From a checkpoint of a small transformer trained on Wikipedia.
Training: a variant of Adam for these matrices, 388M tokens, 5921 steps.
Each number is 200 + 30 x the weight over its row's rms, rounded and kept within 0 to 999. Layers, rows and columns count from 0. The size before them is the row's rms in percent of the matrix's.

# down: layer 8 MLP down (transposed), 768x192, rms 0.136, rows 301-320, columns 160-191
# up: layer 8 MLP up, 768x192, rms 0.143, rows 302-321, columns 160-191
down301,098,230,218,143,199,229,182,144,174,133,188,195,211,245,229,191,194,202,227,173,229,205,240,145,196,188,193,160,238,232,159,199,245
up302,100,194,244,183,197,203,177,181,218,169,177,204,163,135,144,194,200,195,238,179,176,227,268,171,225,216,243,217,118,262,168,198,241
down302,097,185,219,171,150,155,201,218,201,252,215,197,216,192,168,156,249,200,183,235,159,179,181,251,242,185,219,191,167,175,249,200,193
up303,094,229,181,211,193,206,226,199,218,196,211,185,220,142,168,238,223,223,199,186,181,190,195,209,207,226,186,255,187,235,260,207,258
down303,099,168,227,249,256,215,160,231,160,166,224,187,178,198,125,230,233,232,247,194,231,205,228,239,175,145,179,220,223,220,170,197,177
up304,107,137,237,255,208,188,245,220,205,146,222,198,209,246,128,200,207,230,181,277,287,222,192,222,212,216,208,281,218,166,192,180,207
down304,108,180,219,170,195,213,169,223,188,225,213,240,205,199,255,246,232,220,180,191,179,160,179,246,197,215,179,202,200,217,180,156,202
up305,099,199,260,194,230,200,233,186,223,193,144,215,223,254,228,213,190,249,190,176,204,119,205,251,205,207,235,233,206,211,173,183,203
down305,100,212,148,225,137,177,191,195,255,187,230,206,206,225,169,230,213,170,216,166,133,165,187,166,214,146,162,235,178,185,187,200,200
up306,098,177,152,248,233,191,199,187,163,192,182,195,211,209,171,212,203,161,160,189,213,194,239,263,195,168,277,191,234,219,185,181,227
down306,095,163,204,207,208,214,155,184,216,156,181,213,215,234,201,155,192,224,195,189,162,245,193,246,153,175,215,203,264,217,231,168,149
up307,026,170,208,217,220,228,236,230,206,212,158,167,209,180,163,176,173,187,207,238,234,261,197,201,206,226,258,204,166,235,181,247,234
down307,019,175,205,192,217,124,224,210,170,197,234,164,280,179,210,205,208,223,192,215,197,242,200,187,272,174,190,178,137,194,149,251,243
up308,090,163,207,213,266,206,210,209,188,219,190,203,246,201,172,188,190,181,184,204,214,163,226,212,216,224,222,204,234,191,144,230,111
down308,089,217,214,228,189,189,219,172,218,207,207,185,245,189,179,254,214,193,206,222,257,223,162,211,226,187,244,185,184,184,231,191,212
up309,116,250,204,195,245,170,211,194,240,206,174,188,188,167,147,195,200,251,235,213,233,268,219,270,178,156,208,257,196,207,190,193,148
down309,108,259,222,137,199,177,217,184,218,189,180,203,193,263,211,218,194,218,148,200,229,256,168,234,211,230,183,171,122,179,174,223,147
up310,094,206,166,205,194,193,205,171,198,211,202,161,188,173,203,205,192,222,250,195,258,197,213,184,181,234,184,207,194,186,161,241,216
down310,097,204,199,269,147,225,158,204,190,208,197,194,228,196,128,266,242,199,209,185,208,209,209,209,185,236,207,200,191,210,213,213,234
up311,092,252,240,285,233,174,294,200,234,181,218,174,196,144,160,205,188,186,196,180,212,186,189,212,176,269,223,213,215,164,185,186,217
down311,090,245,174,233,113,270,203,255,180,188,208,231,219,230,232,216,164,187,210,223,216,188,165,200,214,195,239,181,232,169,234,203,275
up312,093,188,177,230,229,209,213,216,271,191,222,220,202,174,185,212,179,251,170,204,209,160,201,245,184,148,205,230,181,228,165,159,165
down312,093,204,194,229,230,191,185,151,178,196,207,233,170,244,202,190,201,261,193,180,217,239,140,188,213,208,207,146,211,250,203,163,216
up313,095,210,229,221,210,186,202,212,214,214,174,168,200,232,212,124,225,170,191,203,204,213,189,181,227,248,187,177,231,139,151,235,240
down313,101,224,157,262,107,225,156,181,190,185,190,132,214,186,163,195,186,136,192,187,191,173,267,182,169,191,193,179,178,173,198,192,184
up314,115,214,219,267,231,181,178,240,161,207,210,218,133,201,182,199,154,179,171,249,173,177,284,186,212,169,274,204,234,188,212,188,208
down314,106,183,217,177,218,222,217,223,202,207,228,238,274,180,221,153,166,213,192,138,216,211,178,178,175,212,198,158,184,181,219,230,163
up315,094,153,212,213,207,243,197,197,186,192,174,197,166,205,109,180,228,215,191,188,199,196,165,208,240,246,194,143,178,173,185,254,177
down315,096,177,186,173,170,168,202,215,225,236,213,236,245,168,202,209,218,212,159,211,181,180,211,216,179,197,153,244,229,224,205,199,212
up316,101,203,234,264,202,202,262,221,149,202,232,194,237,207,156,204,124,191,169,247,183,152,195,209,171,258,224,205,211,186,188,202,230
down316,102,242,233,232,149,164,234,225,199,155,197,245,278,172,237,203,163,194,242,166,180,197,222,234,196,236,195,179,194,187,211,213,217
up317,094,147,186,229,199,194,200,241,235,183,195,168,145,178,210,186,171,193,160,248,220,170,215,205,169,130,294,221,135,186,233,188,190
down317,097,182,184,226,174,222,205,177,185,197,193,240,190,172,208,164,174,233,219,171,243,214,189,230,185,200,192,164,211,138,222,190,222
up318,095,227,226,171,185,221,191,242,234,209,195,235,180,215,184,149,192,200,201,215,224,243,206,209,211,161,207,139,191,218,174,208,215
down318,099,233,161,232,128,202,178,184,184,175,215,215,136,215,208,253,240,192,201,179,197,238,149,180,202,143,157,169,225,218,202,155,206
up319,100,192,223,275,175,239,189,197,255,149,215,190,183,184,225,167,196,191,169,169,202,224,197,197,238,249,244,246,173,182,200,251,180
down319,103,173,194,203,188,188,179,156,186,182,192,213,186,229,227,190,161,188,223,169,216,233,225,196,152,163,196,215,182,178,141,182,240
up320,089,204,187,200,221,215,166,191,187,154,209,213,211,212,213,250,209,204,155,172,159,210,176,181,190,180,192,194,172,199,201,173,206
down320,093,140,170,162,167,277,235,211,218,125,211,190,232,208,210,207,194,182,245,199,231,214,158,125,197,223,165,194,232,204,184,220,239
up321,107,201,256,245,186,186,217,167,178,193,196,225,261,170,199,200,206,129,157,234,259,181,180,206,136,218,239,208,166,200,200,189,205